config.yaml
n_layer: 11
d_model: 128
n_head: 4
n_kv_head: 4
head_dim: 32
d_mlp: 512
vocab_size: 1024
activation: "squared_relu"
norm: "layernorm"
norm_place: "mix"
norm_eps: 1e-05
positions: "rope"
rope_base: 122000.0
rope_fraction: 0.5
qk_norm: true
attn_scale: 0.286
bias: "none"
tie_embeddings: false
parallel_block: false
extras: ["local attention windows", "gated attention", "a norm on each head", "capped logits"]
init: "normal"
init_std_qkv: 0.0451
init_std_o: 0.0
init_std_up: 0.0451
init_std_down: 0.0
optimizer: "ademamix"
lr: 0.000587
lr_mult_o: 0.601
beta1: 0.9
lr_head: 0.00414
warmup_steps: 468
schedule: "wsd"
decay_fraction: 0.681
decay_shape: "linear"
final_lr_fraction: 0.05
batch_tokens: 8192
seq_len: 1024
doc_mask: true
train_tokens: 92560000
steps: 11299
dataset: "wikipedia_en"
Each number is 128 + 24 x the weight over its row's rms, rounded and kept within 0 to 255. Layers, rows and columns count from 0. Numbers have three digits each. The size before them is the row's rms in percent of the matrix's.

# q: layer 4 attention query, 128x128, rms 0.0824, rows 0-63, columns 0-63
# k: layer 4 attention key, 128x128, rms 0.0802, rows 0-63, columns 0-63
# v: layer 4 attention value, 128x128, rms 0.081, rows 0-35, columns 0-63
# o: layer 4 attention output (transposed), 128x128, rms 0.0471, rows 0-35, columns 0-63
q0 087:085075117137157142132130119152133126130100107145155111142173131081137140142139145128139093135097074128120189163111124154111139141135157104146155128144144141103108111123125085147129125158126160
k0 139:156132094120124123108159123122120125113145148130112158122145082138099084151116097135105104097133146130127116106156094103153105121118112143117140167119132149150118138122132155112151134115106100
q1 141:170150149103134154152116129124176144159115105136080102124158139114175110082124139139127116111120094134154094121116153149124103115128120089097091099158099136090178152128138169126126120121143109
k1 133:090128125144156136121112119118123147108103143157129122095119142094160161136129157119153143182089098108106126132134096171112151141159183106156106181073140132090116107097132085165108133129103137
q2 147:149123139100121141164123109102168127148094117146089092155112132101157146116154151131165115132159091156139132141078175139119119130130128074103110116140098139114155163164131161121118124132153130
k2 090:128121180107073126136038166125157181152144134131115112121123137104140107106132139148122153100163132133136117138113112178097107145106172122130130119125130093120123129105130141156074123156138109
q3 149:180154118143166133118159121121112109075133163107128141120138145133118110120116070136119126148098126110130116084158101099134095129146100170090136135106114134154147136120105171156153137111102099
k3 150:127117108129133137129194098133083084118127131102133139145141121148107125170125093112107118104122125116135122116112147084153133109136076127120134115127136172175125106165102125094165140120152141
q4 130:155132101152171112107158129130095107084105169119153149127171124132140101135119097138117129115083117089143136100161110104144124117156117189109139140118122146157112130127132146153150122111135113
k4 190:126118114143150130127202100135096066100120132090128149132144104148115127159126077108123116118112134122124115109123142071151120117145090131127126136117138173182127136144104127114178131104134140
q5 157:133132105133128116093162150145101106078150142095149155115148122127148105121109116117100129134097128098122127102167101105129130128147131168114152138125144139150114132090155134130154121104134108
k5 070:110142125132161113138077145113140109146094107156141102167119121118109164140135161117147117146169117174149131167140161136121148152148128102143107113133117095131107115151115129151096145163100183
q6 087:177121130087174108113140125122087146096095107151109101129120122083059163122119099130131096106142104121155117151168156133169122136158124185104107139134119143148143120143099183154114174132087146
k6 101:114104104188060145160142123121150132152157138180100123159170097175152134132107150131135069131147125139116126098106102142112107151152100108140152084124162118101118119120102121074133092140127116
q7 093:160130083094137106136118139104155116121180167130126140115105114119104114127129135127118111146116157147174092122157088158138112101078179113077141147112130179121144160114140104124149123138113133
k7 106:144157106121138131121140128142089134088147142140155127159117100148120157121117148138138168124112105121106148121114143107079170139195112184148148136125116119109133097086162121147096121101057136
q8 088:129166123040142152099133115165136139123143163121125140147121110110141105136091152128114140128101147143119130122140087172142130114118110131130104166089131173151152155068144122103115105154169112
k8 094:153120087143080145167133107112132113101119106120146120106133178115078148137162144131114130151161144146158125130137126091144186137174134166091132120130095152099114119122093111129132168092077134
q9 100:099151151151134111126122178100150126132067171134155116141151085083119144114123098126125132116161104149125118140108135110096113159127110120109194110164139111134155126118153134159136121132103124
k9 099:115086122099131124158124113161139135122141100124112107133104136143125112139128190121147127094124169159125105134101117149138109118143101161152106130180168078122096115131150134070153124142123122
q10 088:145147106112138094142140143094141125121139114127132153096132100146180089076123144135104126113115133138146101121103118132076136137098163132089149169139138155133143080124180127157167103147127103
k10 087:120112138123146151134107135139134127118108134146145100145122127106082156178114114133145201181115122120153134142106169105141164114157099141178117114143084105080126140127132138135118138140076123
q11 084:115124120152148137148113164112122113139137141170114153120164107117181096104169110134142119129128087121155130152109139149045141124178096132099128147159133106120140156133140124157132110103090128
k11 091:123131139143129073125114097075134142151110138117119064174097092098099152118113128153108113119180155120122160132101128135130112125126100131157110125147177166154112079145094149112131107148161165
q12 091:107138103075186154134116085109116133146142168134142110140108162135141164110150138104143184121119122096154105118092116102193136135092140136145155096105118079156119133152105121159135121128130128
k12 100:122118143191106090125143147156143116133133094139144147102147137116134075148160123126127078139110085129135141159142135130093148098124141147093128125133152196099130126140145123141123115111116150
q13 087:140160134127140132127111084131134110165135150150144134136149093172117132162137155111102100145094148120079165150144172143109153147133106075148125098108121159060107131129130137121130155157124172
k13 097:119113136138101145084112154117156135112134119063111147127101128107166116098159098153165145110178139120159107109129112127135093155169134126121140184114104128171115150111156175148144110077178169
q14 084:143092149162119099134133118132124102105120153104142139147122190099123122103138098125113157136140134127139117103151093123092101131138127182147137119120114148147131144117101133075128123085126128
k14 080:132172094072102144125152120139116095163147124140154080101118125095126151152117195132133143161080097119106132132155134129160129110138126121128135081128137131130134092136142095189154129194114109
q15 087:142118127132082098121118155154138132122108078129116159077137155132106100117123129117102139174112108117126091157121181159076143122122121072115133111167124135090140113156151141143135127143139116
k15 099:116143145079141120120136128112140119154165160108108131175105079140167148127147115108147119124165162135125114106115153119108130152121134146079110094151109097166139154169126117110133146143147105
q16 089:116099081091096125122113133147118140082152113110090126104118135154089158182125154118138114124139155105127177171151131136195153146148123117146145111122145139100113131154147104083125128167131141
k16 096:133118145158158136108153125168177109111121148118121158156114075121189109078133118142122096090117122171109133068133126114062084146114168121113134134100112118120130144151173119150111128167095096
q17 087:147167111145120105124136193101126127114126133134110135161142104173144111168116113126134081107126141160135158151137117130115108115135140100115127150122143117104166147180141098171136060106085130
k17 091:127089131145152112138116102123173132111138117125086101152148122115135153105111149135134153133118140128076146113130135116076160145135103138136134131131135139137115073132120115123119165200131120
q18 092:132149148159151078111112116124121148129110127090112099141128149130120147146163139117138098063166093114145134119114159145181067143127139152083114138134104162141140123104160137098152117082129084
k18 098:126101106058141179136125160133132109095117179145162123111167145114119122130100123141095153143095159135123147088112127123128148085160119126131157153118124098164104118143115088127103161173122114
q19 088:131161100131160124141126111112118144131125085152129126131130093090109136130092112128140109175147106108133111119100110129090117130109121116111128058116133117099137137207132112131138126129157108
k19 088:133152129111095086155158162162112115138136105124128125120191141118178125087125138115104166102122108138099089150153153121164136104134119134108124149142078122118149091098151107125121143160103130
q20 091:158140143062123195158110117088106143126138158155126106133143134135129117090145109134138198116113118117146138118124092101111156096120142116106161116128106116139138127126144165201145089141111111
k20 090:150143092141131074109158140143142109152148137134131172074177142124126121172125183097145113133113080118116108126112159137115155110104136163152088128131106170073140126132122118090134132110107139
q21 090:176157131104159128125131142150103126157144112124143132142123140147156162137141143148150115141122111164177098131200146101114140140138141166133114122118128123147107122162133112145137070154116183
k21 089:111090132156114134152146138107143146110137154156142114114139100123095087118113133131170134127168123113086112138092152151129094160145124120094142144119175167136113148134095175140120130127133136
q22 085:168132125189167117121126096121102102150145129124135130111086186171178160120182119139158137136109130142122148106122113083164166115140141129158112152095101109114092119132135118126130118131145142
k22 090:110154141090128146079126157119122133114105159131135138123121177094125091140078126144154149129104092092108158183136151155152108129101141099153155135113141145129145174098109148203113101127144121
q23 093:115138156138100147124125139123139099143118115105169136149103113103164180179100117145149055170116142157151103141141152124123096141103127117161109116130146160126140125144107109151147085153156126
k23 093:146123143150158123154127143124089163096135163108107105104115155133079056127167082122105158108110143125095121140131152158118132166128118124086130113135120089155134155105155129129098167087120105
q24 088:152179116099178126135117152082151126150145135150111118137156130162190130145156132113139102082083136106171111108115125128088142096145127127113116146139112128132158110146153143164135118101064126
k24 087:150117148182131116103122151115092133130165133134126116162131085127140137117110137142126171148152111165066149162138146125135154127138103128153114120099094136147095109131078111119138121157163148
q25 101:112128115099149119146139139131131138119187137143101137112109134179127162151126120135149073154144157148126131145131096096159151115197105097115128154144187098111125168104131111114115136156131109
k25 101:106112143160137153092103146106107121146095133104115130182132057093126131105113126144110146104137143093099125130131133137171119158112158121130120136137100149116116110155064095082118074181174123
q26 093:120160098153127147135125119125125121129150151117125121194102105116080133160113073094164099174148091161174144131135129125113104139120108154161121085088149118135147180158106138097125079139150156
k26 094:153135118155091107158147122140103142098107110112158127113129148134113101115143173150102137068134121137111107142142123138102123139166129082078131186131138169117115102101133155141126117154129128
q27 091:117121133100114199130120081133145129203113163140123113143169118141107132124077190109123090106159139149086128105181137114118157120137105140119156104134130122135120158117112080104133150137107135
k27 100:114133126210108083118159153137115117136134115143121121118122096051163152128153090142132136144153128104131105141094113120148102129125187121108117157128146140137111123101120165144124102103162142
q28 087:139106127110157068133119126146147150106114180153095120120141126139137085123160124098156193155110156164145111120116095098167109121128173129120113144135126089112143123102130106167119080133140121
k28 094:106141089127147141112155112133082112138128104093131123115145119145133100135130159120148107129111096133129141131132175103080158109128157116110138155150111144119124130164154098142086142150118138
q29 096:118129091141069126125121117126116152142101142142146124158147100113081122153121112105120104098126131131133166165131115134102131099124123132116112102147097175122121109156157155094121133135124157
k29 100:136153174142106131141116106128174116115125112112128141100144117166157166119146141164096142130140123133133106082105140099144119171110140093146140205105127077152110130076095124126134085099134113
q30 086:112144118113179108126144148159157122140139102118092158108123141146164090146141120113128155113108178158133101131119121120146107148083136110132142176141136063154123101162111134123110160150107125
k30 096:117101123154117133117116119166094151125144081173181118138113104134161138130129119150123112161144138113134175159156123111076154119136123126120140087134121131111147153127145103112132127119182111
q31 090:140123103147133125118105152116147084162107092142170133149149134146140117128156131119149046151132068153165130131110123125120118131114143133146158119132109104132149083177161175201131121130168090
k31 103:109110168111108099144108155133090152131137109104114111135149185084146110145099089108098202130103149126113124121102145099096164125140110068114108073146090137119120154105120129112145127108130166
v0 094:150127139102155089124122151124133136101173136129103125149075120085125151138121112126067173141131157113142129100130118146139123118124134132142160114107139075138188152061114133082133132117150106
o0 100:122151161150153104146151143151080146136138125166147110131153109128144119072131092074138164117096056121128088141118133164128106155118117138106138088156123138096105130119162127163121163113073146
v1 098:095118171106111158136130106122125114157122127161103097153098167093167131141155134051136142159122164094165126143120132128105118147101124145143063097156115120106122130130144117124132137144155126
o1 103:148102148112118139106159120144125082104156132129129113145092136118102136143127146138145112123117133101128083123144122131179121099099124116146087154132113137090112193110106098112133127142140113
v2 086:133139141143139125153137130099144132153121120122179108140132144097182149127125150122132140133114141108138126131117136115122114146121121136150103117142107151162146116107176168091111083130129135
o2 107:168134109138099124152156098135087158105130157140135126161146140147136092099131131122146159149091146120118114101150128130133106116113123177139135169101127175122121129144110110095130090128093144
v3 082:097111106163113118090138104154151119131118165124133148142145153117130099097205153094161121104119135139142110142126122149085110118139113102116093120139095162099151101114214108165136168130134125
o3 101:122129113169106129114145131108167121110138143080105156134135138112119124112126164123147108103065149096166153100123090166127115087131153114127109145148106157083144135107160091183149095126154101
v4 095:177142152099151125124108125143142131149116083132079144104095114135196141152107122112153119168106168185150117114111103126131160161104144104121095100138095134120090124092131120069141124106170150
o4 102:130136121118158132121139142122146096101128103142115113078101145153160131127140136119156172103174114127135105047125158137116115104148128165107098171162114118096134133139146076119165104146179133
v5 100:120130121132078169145147127168112133107156100107093128178116128127118112101145141120115117103120112101142111143155152127110158095181104116089148127168115146129149159174138141088137079154119117
o5 096:143128124128078156098107134146145154115112108136145121176144097099161140118106126112172127134109133153175126171175118122139138130119107114108183105097152140101113142136143158110069138136115130
v6 092:160156121087155117115138109108124127134103145127084091130095108097083151158112121122111116143162156099115090078144101134126145122129118144138175171088120112127116157134111121129116135108135117
o6 100:141116146143181121133156108119140127164116085122160121135111120138116145099145097115122145139112083115113111127094161092131100134147110116088158127141120092172117111101141166157141167127080142
v7 091:111172072164122132103136121119127174102099152136124123157135115127109098151113151136114107095137061129128091118134152114139138118108096145159132095161137174082149120097135085144119175116150163
o7 097:057184099147108150114067155109147110153112106100128139161110110089115146144106118128158126150129160139150118113153135121143115095128109125116084102136165144136153152134111148118129138141165144
v8 112:127124136156127130128146187149126126112097120088146142116132117102172095096104132123108132161125174127151117151136149128114137118104135139131108089136155149152124109136123202181126110143123115
o8 104:166127101145093100166133118127097128091081159127126132128153103123104102144125105144095148104210132167127146113147092143145119181132130146130120148044120162118113124140095130137121120141115156
v9 101:158194115053103156139127137136151086125151094146106129082116115151128095149125131128154126121115152120149119102161101145115083090093156140091129156121114083144153169160129116174139177153131106
o9 100:142131098116103106133115155131158126087123092150107135133134135130177114140113127113110106117118114101156094062150086140173133115131140097145143135161125134107126105146136136204145142163104122
v10 091:100137135137132105132131101104127118116088172148145110099155125137149144145175105122161129065109077129099129075146108115110116153137137143147170143131106141113088118113153087151120153129147148
o10 098:125152115128170139123155139099131165120153098147121154141142162133116119089144113145109076143080133100112118080107188129129108131103112083173128137175174138128155088130137098119128145107164125
v11 096:100102125139166114099134136144121152123136138126149170061155130115086094097112134165121135139120107144104088146142091130123136117093116134101140165141143153095152077090138134180145154123095101
o11 092:120132082179137102147118125109172141113083162128128145085182097108121104118101138153139137116123124139119146071111120150066142109156133112114136141110106107118142094092146137161136134119087137
v12 093:112120119132123132146111097105124142119095110108197116132152161156142134167138131143177139159125109066120182201105171118150140116151131177138094136147129114137146072148145157118084134148108171
o12 105:127086120111115144111124100113102148139137140151148134146110158094106155120098156164132135165152168129117170138150130132139163136114099157151103113132161095148129153149104137056140132166101128
v13 095:200164130115142120144121139145108133099103056084107097159107100154101105129102125116134088126159178119148141080138180126145146147132128130148148158130146132162159112168131131127117146143171136
o13 108:093125130116137110142141177118118091145089062101120120143077124145107143152121107109093174114185141117124168156152139109147125141155133143130155114132142144198090143183131144118135141126095159
v14 195:151130138197148117101143129134120117112115090085160140151148112095164137130122135119147107177118144091141139159106161107125145126119092123107131085142171151136138132116132161200146140112146115
o14 064:132092073124102130132135069108128149095089178163161167088172124119133116141124111122143167129127166125143124145152106104125126142129107170154130151068165112095109104116140148140116111130137136
v15 098:154148096135113133145130181062125103130167157140143150138153121137113142161128081161129125114138155154126161097153084125110104096133170152146144142107134120135120140110125118144128081130080125
o15 108:143138111140141092148137157118113174130143145166122166123154147155146080095145078137091121140105130153128110129100121130129130105074139138122148114124117161139155080166142129162108090141104125
v16 097:145094132118156119103120149160132116124112155142100121112132108097104111089074142142101124096137150101146089081152123128155129129113111110088070167112133114102161147166131153120149133077187083
o16 107:128137144116147148108119136107159119122104069134130106090137072125130151107125171134129133108119092154118082121109127123120140131208104133149132125150142110087126140118131146166154146111107172
v17 085:200136147095156143110104147112107140074167121135106127087132067116120166129105137135131115140119109122081128094132123133121131150139126101118175166141118085111114116108174138146132136128145110
o17 085:118148133148212125141136155130101152143104106153155136105146135125120132104114111103126115108088094111133126126103203132117132128143124128117123100168097156111091100152164099153102172087083177
v18 102:115145142132141147129112101086158124170061123137117095164106133114122119107144117099115106154129149127170174142160104113064119110102123125111106082140128118122104172192104134126137143142147136
o18 107:114119144086130148152133087127136065119192145105142144173113118139111145159130125130120081124118107114133131136151077100188110095123102154142116142125088154114096142149118144137126106151170114
v19 098:121166126143123152126114132108161158148123113164137120163184108160137093122077147126097106111080106121089159104171106107137168077154114111133142105117129139115102113130092103089117120159089128
o19 101:101159107134162171125110134130137109122143120142131104128147119127165124177110087135110098138088156127129131124143150103114190084097111120131130090147128123150117118119095171092134107184154129
v20 096:132149090107148113115115122093117109115152145163093105046112139163077122182137133095175096142148183134139104130121128122128163135139152138135180187123145095130074090161139105126135132146134139
o20 101:121133112171144143090180180122146136160151117114141161065108157157060117150154114127117129107142138108114118125102134125140106089095175109124111125136104100169148120127140111140162172126142111
v21 095:135115091106110182110142125127132146150144113145142118189170129115130131083092130146109095080131115123119149106138128140150134130128121156130075161135151137099158121127132151065117122111126139
o21 097:135121148091152136166122117102113135137105087127167135134148109133126155094147125113123070170103105141135096127138098137103126132129125180147128107152137159115133129149115158122108124131110154
v22 101:160148121127115100147117186099106116121150139114154128083148071127110119139085121145108133161140175110129111154157070125119163110113112174102130153110131120142127131141144163191116121107165084
o22 095:184139088168138106149171140116138170126125132142131132084136088138105082125137108142130156109111127153130095115074116108118141122131108147126107131094118120135117088169122150168122138127072130
v23 093:167112154136132124136136134098126128126130134086174122121113116099183113139157103136100144108113138150143133109125104116089116160077105170090115101129093108149111098120144174160117142142129091
o23 098:171108087112146100141147128165128174092137168165105126127150159141122085122120083135117177122130147137121114103125149082143147134111131156115120124107132122092115121139124107128124109145105170
v24 092:103148138139101124122132159085155128167142103140171156152156104157131122075137156144122098115143099108114165147146069115113141082147138132137156155128156139138109154141139108149133092124144148
o24 099:133167102130104161134152134143143152148130146165158139152129119153165097120129109122123064124100127129139117156090093117123163080102127118134095119122122173147138092162130147112106083141156103
v25 090:128165129141112121143139137174130137137141104115140105140100101106176149117146135130110143148105077103132125141124157142149114069147088055089121133107150160124196157157092176110149129116113134
o25 107:139148168108109176131119140137101114142123106082112090156111124105153150117145153112120118156138132142132135148143104122123126141181088111099125143150130137150134149136120143109125129091114120
v26 099:076134131140130121124120113145111113128085125117133129122104106144150119147172144120131118128135069153153137162088120144119111128070113110126107111079153177136132125178105132195130134093153138
o26 098:114105136129079145088133134158122107126127131109127124131107134127102177179127154144125106130171155151090126142106112115169123138163105113141093121106148108128156128147103104171143143123193112
v27 093:152152111126139089122138171132135133101150151101069166124159116140087137123154089158113124095121142150090117104193109123104154120109137159096156140090132129118119133143127115184131125117083135
o27 098:146141073182136090129172157108144162155115147151085156098180118146131112116150075139097143088107134136107124100136133117084123138112098105112142098093108134142169080156109146184127094131108131
v28 102:126185105144125153131125111102148127147135130119117102138066165136104146136167105098143119125184143142162130125135106125135115164101124131105108136119111134131117094143122149101122145097193139
o28 095:122150169089158118119114128134140118174152127052106121140062124166078132145196143123129108131158111125112130128112092105166085134104162141108135114117100133167147136145100116157136141090138120
v29 103:133121142166125121127134149095102103135132061100087139160117158132147131121138132143154138147147117129150164173131101122121116123117162181072136168154146130135109150121179186128141124130187091
o29 086:123098100123138118121109125104133146113102174182129130131137131116146088122111135154171131113132134126161116141087082147135146075126112154119107143110134124096103138152145125141133078137098132
v30 095:151129146153143126125135127080152102118152165131105101129114131105136199157115126127135098174124116146143104131148106119116085121100121131127188130148140102131069201095153120139138114106111089
o30 085:130133120129100110134127085131153156153129147135169124124138125134127092135139105137146138140112093096147091141117130108155097129142108170081116174167111149092121103104143104173110126125129147
v31 096:143106154119121182092118118095153128148150154128120115163144149115108150105129095179120133123125148111103118123133101100144111085169133150137152183160128112127106143120163143081131148119117078
o31 096:121114130109138136133117083101140181151111207188154127145191136136147102090125134125147133136066084127120120121091127108111145111124123148125149107112107143092120139100145149106087112157088155
q32 050:099125151103102079160096120141143113127145061142128112106139125136157131110131159134110144119124121132134172150141158186104142138138133105133135094140124120119121158181109131149114137160153164
k32 133:157134102154145142092168112158094123095130121105145163112136113141143125115115107144112118155086135106124123091172100094157120103130115156096145134120139137144128128113124145132161132104137096
q33 163:104116155104105123169071124120168155163099141159116086138106118101107141153149143096133140116175105167142120160098144155102132147128152105157108123139121117100118128155145134129094144156093150
k33 110:108135148092101151163085139116152142170096114156086101130107138137128135130133143116128143117176115160118107141129135180125136132127183085132097125127122123114148114138136128156094126162128135
q34 097:160145104154143136099167139153101106093143102098134165109145141138145109117098098142077125147102139104133131098162118102141128104126110154091132134127140136154135141124114150122160126118155106
k34 054:115126123163146137102178124127076101080115154117147156128161101154123150129123127132141113113089124109091145100153107090182116112141104144112148150107134146135111105116122117138181113110099113
q35 129:094119154116096114158091127110159135171131122158140083151114134115125146138156163123158123118160116142124143158100153175099141162144154096146134114132111116103120122127125092139099130148102152
k35 153:127133150100098117157067133116163165178124108155094095131099142106133119115133160130114151133182122152144103153118142166101142132106150105123103104155112103098144148137131139123081130153150137
q36 175:095116156101109119160085134105155143168124130158123084145111127120116144139150164119158131112157117146130143164098147168113133161142150097151129115126114121107121127130137091138100129149104149
k36 151:126129154108096125156068131122177172176132107158110087133105151113140122116137162131115157140168117143143109148118144172106144131112151110131106116156125098094142145131127134112084140154153131
q37 094:109107115115107120144098108096165140156122161144127112120125127130116131125178153128175105110119106158129109154126117144133140164127139121168130151133090096083123113118127111173084141155107163
k37 116:144117108144148137093188117146104105083139122094136164107153135151128114131115085119120111138087136096113136090131118097143115106144108151122139143121151146157124122129108128127170134102136113
q38 085:123126119124159126133159155098127141155155114117135104149093140183124113124093152140134161127158138115147134112133182170116140125116115144072117123118177142147166140105124082099127113123131079
k38 076:168146145134113141115110135146097132129100165133125142118122115052123119139160151125096121105091100114147128127137123110126110130128122120137114159117080106119118119104135150105135134139117147
q39 083:178136109136142162137101122131140121103111162145150139139096137138187129156079117094108171134170148100138100137102122114159130140114117133151118147133165133175151153144124134129109089106149156
k39 074:121103088138131106096123157121113105147147096111117101133132114113122141104163133159149142114121159164108144097172126144088125131130161152133105148119141118091123119106171146119129118137105110
q40 076:107159150060098121111111123176138143145112137123095168150121126148112107101128152112139147093134132101141120142165148105096125146099117150120107155112088126109159108105175153115139139097119127
k40 075:134121120159118144143114154103134099117125132121135097098123158135125119163109084119106103168126140139125146120101118120150123113125140088134146141114145110142101149177078123124109130204121118
q41 079:150116078107123086165136120131127141109128136095164137152124147114126105121072157169112100117115151135174176122120098113201129171155128146157158117117128139125118098104135146155101148162119134
k41 078:113127165143089146127137130189111130153149102149143118118132076150116161127140085092107170154146108100085128125126153133097115099113116140121120174116163111089119117140116141097130115121148132
q42 081:122111165163137114117110187098105127113129123126122102103103132174124137135131158121131136151076147115149195108151132121159152117154138129142076084125109093123143129118163102179104115153107108
k42 078:151149114126123136133137067114145095171100146131170138115151130123102115130161139145128143091179123145123107155120124129119111127108120113122189161121153175125145118157084136128122143086180151
q43 068:167099130146123116152107122139117100134108170111135133135096137096095146118111142142102136156161108129175097166104104106143089124143138131137132121134101158124081131095165087091138105176150140
k43 061:107142101123115125111130158127139155112180091186137135152157109161169118099125108127168150119114149114114139093119159128134134130112131130149128110135138129098139091135118166160147172103076116
q44 072:132158172160179130146144120137110092112132131141123130124155159082130105147129149132109124111101132100122059146131089162154135146133129134088145096107135174111180119147132108115138141145141122
k44 073:111088104086056113144129143095122161121134139120124121096098148210125144122155155130157126178119108139128164116128124098120116115102130176151131151123130095120116143142098123129128129109149160
q45 087:145134137130090103107129104130133092135175143102140119148168111103113137120128142104136059136130080133144133109131141152077157145161125114096112066120098128091147149133113135123139147138087141
k45 083:139132120097139154132117148142132124109086116139127137141137159138132114156122098107165181101137160128168129175123140100163073111072115125123186184112126128184134116117127135133121097111133121
q46 076:104126129122105159102126121169127122141118198126133157085086140137134125099117122158152140080120072094104181121129135104102154139127129137116145165132119110136115112121127104149136156118148142
k46 066:120149147098114122157140125122127160108136082108102084170188138112074135175139138098136085164134137120145096126132121128152123120152110096146111094156163174107128160132109117141138075138087133
q47 083:147151126082149120110149145079090160132140091138148124131160121109153110133143108207145157111158119169112167117117097114143144100127125163171117145122154146156124117114127110097129116116126081
k47 085:105126155158121121140124120139155122137101166151142118129070157115093166109117158118088137190106131056116100108125114179126118133141133138103107093137128085059119114125147150131126125168145116
q48 088:117138104093134109136105134134127115145161147124131121151091106124114120093109094140176118108132134095167158122141169127116104132156125092124117137133116177120159124086169148110131160117126125
k48 075:134109117186105122130142164088144133108143103137126111126153146152145146115120183126098172147108142155113111135107082146119125100109121133151152148108149123126111117137080172174152078127117101
q49 080:127127150099133114154133140134131112146137151107119142099111101135082106147119131123112180117142084081113117120148137161126120150095174095172137098134148134112154125123154106147123131125132136
k49 071:113175106150130141117137118093123119090128120092147112124126190171124126121115155150139097139143154183167159129108134125116111107170078097092140137115089142128106113145082149114105143108111134
q50 084:115147175108141100113158122150121121130139084112104121109134149106134148106140131100123120113158091100143112097103113135136120119136128102138104108154131094136083181148119132094129152120151134
k50 072:106108119143137175137099126128137156117101128138136137145136108176097109148119108139134113121157146155153157153121143132135119132143126135092151156107111136155141121122115142079125093132137136
q51 080:120113101110113119121134180144110169129113118152130162109123140138104111118133136121133170142146124086167150088133104133099144126171171131121128158130150098105094109141119128137109105109111125
k51 076:142124190132140144157120099140129129123131172124142101149133116125108155111117126138134118109106073141080106150117141100164145112137105146137116121136119155123136131126118116112159159145118139
q52 073:124089157109129102105132102117140138069143091131132090082164103145137098130144131114087133151133094129129107158127179122130097168126132147143142133158125133144170148150108179125136103158173115
k52 072:124169164186137136122142142137131131140118144121124189145114145134141168095115109154139116100132123144111129128117115113096128102122161117088148154098139100126088130093143084122086123109111129
q53 091:094133115165157094133136124135123131148130103127121119130145105145109130151138163114101106157089098157095143140131150141114164165132139102078163054141135110097093141125108099144130143156086119
k53 079:170111136128098114099099114129133153095135161107094160120151142091167123113146093089151104108144132135146117135119144109105122101130099124136099168147106137188153096149113137153142153104118170
q54 088:166132123116170111133085163143103099118103110107116163156132163107163104103107165170149150117065136104143074117094083146158119136175149156152100090137124137136146139152149082137099126107122115
k54 078:108096140104097151110146105153153169154131136151174113143144116160089148141153132124128138150179143086120149111115110110153161085079137183090140151124187086081127116151169134145151145159131118
q55 083:128150111120119131140143097142149106156128141126149142120137107095124093144115119110127110099099088137164097123122090151115105137167134115138121169143159161090168133132162095128126141116112127
k55 077:122149143103123135110145139132102155113119126115087125129130123130115130137125152136157186148152128117114146142147159082137147118129084149134106086120071105129086102153103145116140127146090126
q56 081:132114100129099117187110106130136087110155157114119137147136125154157129136138124157126083135092141042128103153133140139145110136099151120169087150135075131148104155115129132103089163131101142
k56 080:114139152107133134070140149149105130125121099138134123138106136117108154142115106112132183071146145194111140092114128133144119131130142117088163158110159120104164111159138117195121074137132128
q57 079:125138135109108124148117127117122132127110114118119165089122133080114141132088141133114061096104146113141120174131107121166156107135101153099172134128174078154127130131137145162160152127151152
k57 069:113071122129106142162122109132141137127126120134154116172105151180141125144153124107107144171184088116111162105129139096145079142167155124145119163119085138098103132128110115118136158131145099
q58 082:158122146123145102107121144120146124140124115135104152092091146133131159092129093122119116112124141125090112163143142111130081112161143106088089136126121106186140151131139097101147143149181106
k58 074:103119136101140163139114135124165127121132130125162121141155141131148090137107164145135153139102155139162128107096083162148117134110112169152174133132132133123103159170092136128094127109117122
q59 077:127088103106096102096133140117068143110098183114101128107187127151164179136154160160115098135166152157146127148091114148115126145102140135154119117118109190131133094139145121108113116130140130
k59 073:115132104096127153164123130175151094125155115140161128104095142131133033138118101122155141184109121104098130121159117086131136131147127127101122143133121111127126138079083095154133162140094129
q60 085:155176140141141121139138132149115121111124102093114152132103123163151141107142136129119153137129156092144137139089108129114126104145140187107143081136148117125163119159114080112156106118140094
k60 079:088131157104145149097107122127124118112145145135166078150154142124107118138113151139183128120140120145152111108140121098132107127088130111104126173107147090131118145125181156118110146101135122
q61 085:111150126153131091121137152146113150141100142124113131154104088166125131113132140169102194067115147145108144115154126126096163130137134131115112072109139122128134078077129114105129082113117119
k61 083:121111127082160143124107098126117136111145121138131114079147124125118135142119146097124057186174130112112123122122144130130146144162106118153132156152147119115136169162112129092171153176138127
q62 080:136136132113152134097130107158126148135122134110151123117125178128138144133131185116128156089117075139093154116141131124074154133152108162090115130150163112113161116139121132135139094120093093
k62 070:111132161131136125133128127123114130107126129153082109152138084107104143143108088135158115163146146105167096153112131097155099084132148136101098113120105109135112129082161098110172158121151125
q63 089:121095134160134148144123088142099070130104150110142121140079163111122112135188164126132151119124100127058068127137140139158134140118153136163111075142111139118123166125086133141122128140110110
k63 074:134180128121131086089137137095120158096175113147099119116151124135098118096113097158133093133126188150169191116090113104091125115101119121102092090118136125136166101157181108150111147117121164
v32 099:104139131127108135107117123165093151112118108117131123175101149183094130159187125129147130147145116127108133132125102114061131140184133133113144144123121135112151101090156117114138111126121141
o32 095:054171136139142100066158135140106100171142098141147125150150152157165130150126125116175116174115163115139116112137108110098147136126149106083139152116092159155139164079119164133123100122090114
v33 094:132119152141129103131111153098163143123110137121140130129168115125101118102145125088126150148123107140165128152137107137122141191147085108083113157120118137160159134181114112135164094136090075
o33 110:131124141126090118117143144111122140093151123105171084133159138107148099113129107112123148182073083125124092178135137090107157140151150131108094166135151148127149136127104134118128138117100091
v34 104:123156117144142097106156132100134121168090116135089127105130165111160162115129110125107133161108131133071110135121093126068115130136145111130152117156143125133086152096153145145113101127129109
o34 105:120104087128140134134128114117109126139129147143140134135107127122124142116172119128095145176144084154125104128117112129116100108151104090166098121138090145114130113139120118131117139134156118
v35 095:151113127116133108128136132091107135122171149110123153155109135122146142130086142091105095100120135112120128142130131099094136157145115110095149147155154125146140130114124142105119073169142151
o35 110:146095107124127155146114124166092144099162140124093148149163145081151156122090077140109115077121168135112095158121134096124138123133155128102127127123130152148158137133105107127093096156135106